python train.py --n_layer=13 --d_model=160 --n_head=5 --n_kv_head=5 --head_dim=32 --d_mlp=448 --vocab_size=1677 --activation="swiglu" --norm="rmsnorm" --norm_place="pre" --norm_eps=1e-06 --positions="rope" --rope_base=1020.0 --rope_fraction=0.5 --qk_norm=true --attn_scale=0.291 --bias="none" --tie_embeddings=false --parallel_block=false --extras=["local attention windows", "value residuals", "a smear gate", "learned residual scales", "capped logits"] --init="normal" --init_std_qkv=0.0434 --init_std_o=0.0 --init_std_up=0.0434 --init_std_down=0.0 --optimizer="muon_variant" --lr=0.00414 --beta1=0.95 --weight_decay=0.066 --lr_head=0.00768 --warmup_steps=55 --schedule="cos" --final_lr_fraction=0.0 --batch_tokens=[16384, 32768, 65536] --seq_len=768 --doc_mask=true --train_tokens=137500000 --steps=3922 --dataset="wikipedia_en"
Each number is 500 + 50 x the weight over its row's rms, rounded and kept within 0 to 999. Layers, rows and columns count from 0. Numbers have three digits each. The size before them is the row's rms in percent of the matrix's.

# up: layer 5 MLP up, 448x160, rms 0.167, rows 393-447, columns 80-119
# down: layer 5 MLP down (transposed), 448x160, rms 0.156, rows 393-447, columns 80-119
# gate: layer 5 MLP gate, 448x160, rms 0.162, rows 394-447, columns 80-119
up393 099:515501521520569495450483381507483497522470457607525468538416472566432501520516483429568542529462477430406528499519521610
down393 101:454438487474489558489513475533520561516458582565525469432465464491516545522474536536536463469549462416423462463451449522
gate394 096:484526483538459475434449474469508368554504519450535535543525484524520548565388495503414588465507477448488444532532540513
up394 098:563424471475492469532451542555461470471455508504472472558507516432520562510445500448534512558512456483526480548550559513
down394 099:474598474457528410509618451434432496567466490499409510482486557487576442475509438548502609512459498544510546594495431490
gate395 103:519530480547487472483444514543543456520451537512519402573452544421533458566422563576551519555537416521507511456468433538
up395 106:443454434522439441432437532439501518510475497395521474509477504446503494548500494411537496587463567433576500534547544440
down395 104:513514503540444462493453508466489531409488523468459591529466364494503568532459535487545545478507384406536621459495579466
gate396 100:515486477543536484521501485454526500474368540546559552559522515544525455453504465398532485511429543538480524441555491497
up396 106:511516462453635606561592507423401436574481514481535487527405500437450471525529475577484517500520459430505500500491540420
down396 104:497555436519507514573463477451528384499555471427548566511559508546504438506384402522547525436535499555528433466488438493
gate397 107:473539422471516526472494488467418514509549537500553604557575517544510446569493472524367526594484526566564496418404432566
up397 094:474467451483500473506419554369545463474438530460427517464555585489473507531519509487538548525439551461412577474547478498
down397 094:542541506569467495560483569449496456539548516481525520558416509486474475544465532448518562484555449502570490537374525571
gate398 097:477540646556617492517469514468553509453538498585524477409574525528438473589563537509460460521428493562489434593447520430
up398 099:536522445468554474565533506560430505477453537505550539525493438513490489516591504512545407517461596422521508463517493419
down398 100:421533542492516469487485515565441532534484501464495485472536488602591505521463604495486477521421421501569553535499482596
gate399 090:570461450489540622447521495477498522456544615451508547510586486586496550482566463463510562469476485427450549430503448448
up399 096:481518543465597543541436511475506523512564558488600603568470564541522518453549613458514556520502433485460516538479528558
down399 098:532567544458546444462549501525525473467575531474520585506549567530511519458495400467522577472558442557435605447474555509
gate400 101:596529520463560464573513572469504475560464444537553480507509611444564504514519456573401419498554500494505489526431528542
up400 104:531471566450473420436400486583499560528459508545449485452434578520531420533517521513436469482460456524467452561484535479
down400 105:429600539497476491481441402505453441548500527514463572412454559465574483541468510504476519552432503446508410424480394530
gate401 098:532479465538373570512495471419473504472447508615481490549515472490496521541590474407525539613448493597424466674401521490
up401 102:516584579499376502529561553453524466580511586516512488579497455458506466509445526531390464581469408457462529459432588487
down401 105:523506476429454476528525519596547459507387545545590515465467386416495541466460475513503491499529527457534543522465548420
gate402 101:436459480462395549541510585536449504433503503561490541527544569535585573486422547506389586566461497515530535525524524504
up402 103:574509431419554471503515491397498460547508449494481497530420512512455436570633507500444544479471485523506432546410515486
down402 102:524576521378463524484588554592447562498438436473427517509540505427449481517462515487504516538475452534479432481508503491
gate403 110:518475341590497553440527483492436350498469462459493427491418496473528507496569554547523532493452575487448512524541465573
up403 103:469473469486534485457389379616546550479538527482453476414552533508538587412455460429443474476504471537571523422535624493
down403 101:514506512438551511496566409473525499449417536433430532537427515529498531480481522592555498521572527488479553483527471507
gate404 099:549587559404498470484473491534474532397485471529528493531514494458468487481457602540538400486485492521504545550465555405
up404 094:464483495598480573562500505548514487512447562612442494488471525570634480480537481423482577478494532444518403514494459550
down404 098:467543590451464460472537502533472640601469525431472505419493493503518610521409523469555522480511511505497413449476487513
gate405 094:481564528458562554493549477406526458473568577543469527547475444418433548476602536508470566562444473417476495465427503517
up405 091:441517492502506428511491523482465598567482534472455505560473497468460493501575515442464527400557466447488475535490417444
down405 091:487507560508520490482449502557525458536434520512463533572485485470428539508565490487426542558457538422566491527529516560
gate406 100:570556575494646497552514550512489508465447490483600404578511470526534512517506505568544506565515527506498548427510536472
up406 095:461536485466543549504550434558521514435375501495556483527490497430522510495535517476545412534509518570496565488502464487
down406 097:420520476397494535545546499441620500486500430482460497454510527469497420419465514383525482548482445578483525426468493492
gate407 091:540551483560487552432508495475447475540481389429457473523514490527450481510580443579543507447456527520611476500498567567
up407 099:495459499498489512482423544457504519470594424511522460493549520439505500464467439520533499479513442536633391483512578596
down407 103:543528446444501383533468586534470540457456455555471551528573484544530604562624497512468488518615390472544545441502466448
gate408 095:480503516434518426474441465496569472549487541472456496570415391578511586541486493554504507407502468599504502469500534516
up408 096:529496448432487488488454536437560443560529626570501483493515509503471503519437554598421459390491464433500464502532520451
down408 094:534491458476483402522511439467513507432398511464525477491523441563560501558569532472577510561535595572507473527490425517
gate409 103:429485520430436502387501615475534453474553535583488555599483495404445492533633481543486420469516460482548508524482535462
up409 109:489455460581516485488446441555547507497538475560530514518513627547495526535416582459439498460519477534533534489542516515
down409 103:479477462591504467641415402520516478575475488498551489476523520446497510482508484572476500501453561516513608500591498477
gate410 099:518560466543456527528541348523444551483478447476449512508469523415591462532436556428528497535483391508579488476482487566
up410 100:454553447446494507603517544402605432532471523442473451514512489517515403509470527585491506445514533528484535551460453576
down410 098:512459653511509507488497532383450601481530362541496543562473561564565480524503491500497441523514546524517438477597548464
gate411 100:509491494534502466576589489521559555471411564530602441501492483487438515472497457505433501480534590567506524428529559556
up411 098:507484572457487506503471496457535430569526514402509504451517621501412498381510469546442465417542509428528473453563441487
down411 099:472504448582526547539549497484419501515460447549417463497510558430489488444531463419538525508518452471512442416505560520
gate412 103:491491504542492486478481471492422495564453458418565432568454463559544441534505519521495464516465541527456534545543559482
up412 101:496466531470493452563545550553594529509409523448546479577523477441457503675467540557483451509425393529537441557511559518
down412 102:556521595527467540467546533560556582471489505478543515483468502436518564522523436580485560470474481587408508540531386518
gate413 089:465532540479438599525524597495563474539508469513442602477494563532473441488432459551524546423384479434517556467460484516
up413 092:575518405584560499541435394441422482537457559561606539528549418403448582515553513425562409514441457568404500492378457474
down413 092:479568481460445463466400456425482516577475502493549446534566470525504586500587471505458413569423454546424517521512516538
gate414 106:459516522435536483385501458502531492552561562470549489530536588492546487520506447507457477521478535541550486472483639482
up414 105:603543482543505545454511510489476464510447451498493585458591429445580449560452432429421446528488483507587463521479497477
down414 110:544537532492541610519501461552462510460480430493497539507501502541482484498464513484537526556453542486604533453462512575
gate415 102:541616486602416451582516509554527524522530397422491497513471455466521411381507548486542514519471529474572493462504534489
up415 098:472507534470549535528427570516502457565541459487586470480499449434506563469537478542502494536419522564434435470494447458
down415 101:452564631487472496419560627475507507548441513507581450465587530501583539483549543520433568496449591455500465475534524524
gate416 105:475455440522567547594510469452498437523569459566528554502453496581576488544448462406498566418498472556509505422565511470
up416 103:521483525474476547533498528439512429558500440514479492560534506544426441490519451549442509527507514495495523494471541539
down416 099:514500441514542438554439488504492531486522505485458545597503555486519595477516501462443532472441499437500490414452556474
gate417 103:509514531450645521473554537440455522479487470553490490506616518509640498525514510511596526460498536411454579490389540427
up417 094:473491448589503457534564502474470407481545580435538609524456452531451569504472531529583486557455555476520488451451414517
down417 097:508579519532457466473473490520496403518465485469517540531519402490484537497396428433414533475582502478479571495509489421
gate418 103:552578498541444431528555524471487486546569505399462534562540478504496453505584480472448554401479478585457465514525609477
up418 104:508523590490475592487506365478538504521558498476589442425559564446416543506487512457445501436438566503499479514456537575
down418 100:533499509512584571492561546476572513534507414481479579471432501554520566512524472509496443510572406526555463432596557532
gate419 099:511478444552550482470531532540385511520459494456474488529583440527525498393562530460646494494377516459433522518560485536
up419 101:499462442537473499491460486539560451457570564496570525448513572592524574502574481510570532533550442483616497411475457476
down419 099:571585449542532441440518524487515503510450498467560409517519484561517451460518430520567507506518488535481524450496523557
gate420 103:523554420455515489469467525524556531560518441496409431522498512462512546521521490456511468489520508489503554549621511494
up420 099:438461463455418496441398552474520486454548502565476519476498508498473497517467485478393483400548484576564438528441499529
down420 096:472475499570494391516502541466441591494425462526496463553477485533445446490558624431450543397498480454542423492481469553
gate421 098:488472509454536461462514434565468418472450505472528516434527453533583548530481514509466510589480512574609531540404497637
up421 102:489553467489508571506503493613573505493465417565459476411464499516553590531454446556458519450517508444613516476543464534
down421 099:556471502494562480398441455475587514559422492563365479556482498578503498446521472495426547567530625499541496492487450532
gate422 105:489438502438507439515571493489533442515455492513444499410484476442495467430504508613511443487484425526501508478513467538
up422 099:470474553505538494562474588439447480508470504526537431554454520534455504543535448471483479520575526589472496530486470468
down422 093:597498528571517436462440491518517395497474501548466528550444491613520559516535488557410432527593508496481484354497464524
gate423 103:556557529494548502445572441469536473438520409551526547401538513491575525508446418435488598462536526555463631484479524521
up423 103:501435487538461483469448550414577523473527600434492517476509545574644539449476563518437501503505513501441511442558498455
down423 097:396502479470463433521472541480495472494439480475441529490475536560553421513520548494465467502566461508387540414535557550
gate424 100:463514496552444484473487451564451588553481607469538543471474459407630548480440512439453551476556490481555558518511531495
up424 095:567553501540417588495550479511557497460511511530456537460470448532436413444489554429540529568468499425504501472527455541
down424 101:475513478489529621534487444506567441437475462503456507462551503531543549516477528546486412450550552503523578492496527475
gate425 098:501512502592501496447498500532423530492579483572492563528461614462498517538426505507471490618410534526476582524510509434
up425 107:497412485470500539463472451468514491432439505511474470504541517500393555441432374505545584512553464436556509467511455467
down425 106:490389585582468479585471416504512530471481538502470542513488500453485453458510530545512444514545584521402548538522483470
gate426 100:541517524507465483565487607575540397449450509473418470397500556434413573466488575459423542463505502459527424548420468503
up426 106:487444486494545452437549418481533501511488524488490435523465446526460496425488480583526517551467488521456558471540566326
down426 102:505472467548484505462588450451576524502508583427460441433514488582466419508475503562585458593533520506452579498542547444
gate427 102:470507555433517504496467552483575371650463515523486551517492439499495503547495526484504514509509514476554520558502607569
up427 103:559507564479341448465480477504393451507510518450521470565528534531538538527520450424423513497523569473464503527434456538
down427 105:403499508540510425456465541565487501429443503547432502502549564552494502487488519452564469510454514488464445473562546449
gate428 093:330528459425495590456506463421562522436492523565522422521505548475432442399471519515561510561506422457505527529580601586
up428 091:490403399514559507544497494485476558456428495512497464485551504560369416503546500493504497486545512532421512489454474513
down428 091:540581578598544493487487465539438451506519450463435558537545476484487510452544456519510490553558500594575485510444465476
gate429 100:476532461487492568517559479493493485455487544504451510489467421501600537530493473490587517518509507507416424456492572500
up429 099:456427481517437410567450477603535552455554631510490523536427556492499574553490499471596531529531480429516461389473486410
down429 097:449420506505411451546542488563488447436488524417554494604508402451462486550507565503495484520438448574488436596540431518
gate430 100:455501482502416471450592582456477573480459418455521446480496446454532552521488516488494475519526451493467462564503460471
up430 101:464480456488568494470529515526458535537514496479532512413502457442557582469466396469498519487524488522418555523546535475
down430 099:419519472449478518493473590483465468491464532575602506520499435531530454530522530477556566530523491501466465441527490411
gate431 101:545510490534532515459532466535588532484573515504513432497421410462570523500503512458421462450570433446485521537502483428
up431 102:555504574511528501509405493584542471423491515473510544477478519449479441438449505503492506539584529445453527414467535481
down431 102:491445486493570521503471491472453444495441585513451476491470603493587541489578494500566507554526486502432482484489456441
gate432 096:542388490436570602539427556443488544430404518504490551476553457501582463471445462524522459594567469496433547518550397446
up432 100:472510463500535501465537531611560587543502520408557496528581537477434520524508498485432478482496469543538478571481530497
down432 096:513541445502529520515510512490546440421510551520432422549495537562507613438552511488451543447518485478535406489509515489
gate433 099:506503533541537485447517507507456431502557443485480480430566493485437549473481490482505607541398426561477550480588422527
up433 104:507469501577528491464558590528600541418523525490454391528486539455561545436480537587552461526474496475542465431485374575
down433 104:545511498477486496542344462528582508355486501440431583436539591444483502582482624487476394527451558495519487501430633577
gate434 093:479548471595554464420503496564545435565454517493524578507459529546512567556478483509531507571595449551416420499460419518
up434 094:424543579533514500504509557495438519518447446497493589563388450459505553413494523619494462511488557514533497553510472517
down434 094:563515524521444571570570459485500541478469491515505492544436483513457561465488488487466468377519526582523426550474459472
gate435 105:465457569425570426484510595442407456489494451623441519402418541460467559577565515511466542448568578376471591415536491531
up435 103:478503432542545390445448579486448464467474491502365499513519456496382553509457452523519478546550439589445506461536531561
down435 103:454526540443489481525517441497446538383493578476493517519498542504452529436497459450533456569506499550401477453379452427
gate436 095:452498438551433524520444604490479459522540547555530468491499580476486494489503493467540436445356457551448470441507483537
up436 097:494460532444536621523546493468484527535528553530534512563491458540572548497443520456506565491482498441509494587532580521
down436 102:541570476439520482519603492559493505533553511459456567512475525526421564392490492510576493487554542513436594627556593462
gate437 104:471540539523463539618547566517461547522465602524512506502526489591455522528590496468524536519468482558557569597487535477
up437 098:462459505490471536535540468543473541487501582497454584429480533451542577493601536575438481469547442501509455554505534555
down437 107:557518579402467465452468453552520523472551570619482500445485546529565484509527466621644515406457572418514506508494519529
gate438 106:448488429454523491541494473554538583515451409446531452454429455446424522524466553519419442481428431522553564469566453530
up438 095:401468531440575395521478659406528523477498465429433573543525481493465565464484417518485499527529457463517482485474477534
down438 100:507551496583498410493485490541489494476418536539519375468530403532495509545604594506508408483381565544437555554547441515
gate439 099:475474459484486459476519514421486489505439486523566475454515531518403473438504521601584483580458487538495535547474454472
up439 098:504567498492517518460510479589501456470482423512513469513457654621558489496524446544486555452387469558464569415510464511
down439 097:460491448611459582499509498498465429603573508487534519520499478498482462418527502421538539433414394591408557512518455544
gate440 105:561563579457542447572467469485459440465518557485438492422534518551539508490444646520442537521457374441542444569565565449
up440 104:376456451554505460475491466535491582482527457512513536506512500471515562431492498491507530455356574557501534454509522526
down440 109:545503510570428524585537425583601589494564576470555476514574453520380550389514445460495497481504530501489478513471517446
gate441 103:505464524542516417463518415476534498581430481442401487509435487528524587598530474499520442499494439543531586497479540489
up441 099:539509529478517608479555536567502497506565535542504555496436436502463520419521518484557527437478622517471475423491577559
down441 099:548581573514464540543605433502409518512554476598459440514516425535504374440481501445533591574505446426526464520505521500
gate442 096:509433433510510513544487576475481480606463531543501465544424512569480582525530506510561479501481485456496506585469501416
up442 099:403397475508538483531446419482493437532518517459478504558409487541410509551457408497539424431487488409503519598494411516
down442 098:476384493497483596527502519548521520464532550507505537466405453589474526612483439467520518555538576516543601510418503499
gate443 096:480477547471579507514398532585527460491465466485389620450503531518413549428448543548463505416505426494477465594546430545
up443 097:534408634441557486503453481544523505566543457485474549477461446432458550459503606465506529556475408534539438531438533559
down443 094:405470547445533599573545512565465455515559472568509384468444569467495491554552546517507466485582453469517510464562434433
gate444 104:524507515461492509497450531502572572454546526547468447449554527448528533475451555626464536431526430536457510422476472428
up444 107:554477589487441539403479507442531521514446401530459542577533424565546483630530474546491430537514679495466431417470515513
down444 105:476462487491498462442605430509521475511531574610537520592440551488472509546521500503494423500547521458459473499496466459
gate445 099:457504568521565419502500542610538558524534535519552649529527492428551550472459465579569458603496470572575485498401518419
up445 104:561488571505514466468470537523478500534464555470516498452579516505614583468439498566578544486461454496487502492534554563
down445 099:578515539489457499466593534478505484543376527453465563458545430478425561466459540447630566463531483497485496453451583529
gate446 096:485453543594530411597509477500483536400478460498429560476482528525442530588479556495478489464535427473475514552571449396
up446 096:481551465492543501542528485505556503512428530537448552518559508530442541458503445536477472556581467446398404470464480533
down446 092:442491467607467499464432467503509609476455498507480594528532524563493380476475509440512399486515564504461454567426451507
gate447 097:475569443454470468497539543449437472462527459497600407442608428447491416578439507487514433386519479510432518508477527458
up447 100:645566488460497485453443591519495558500608571469441543626512512571425487478495494476519453503527467501518464500604524540
down447 102:568532517452390543484396489488591457499443525460523512398591503515530463530488535464510524561551420467507433461378399583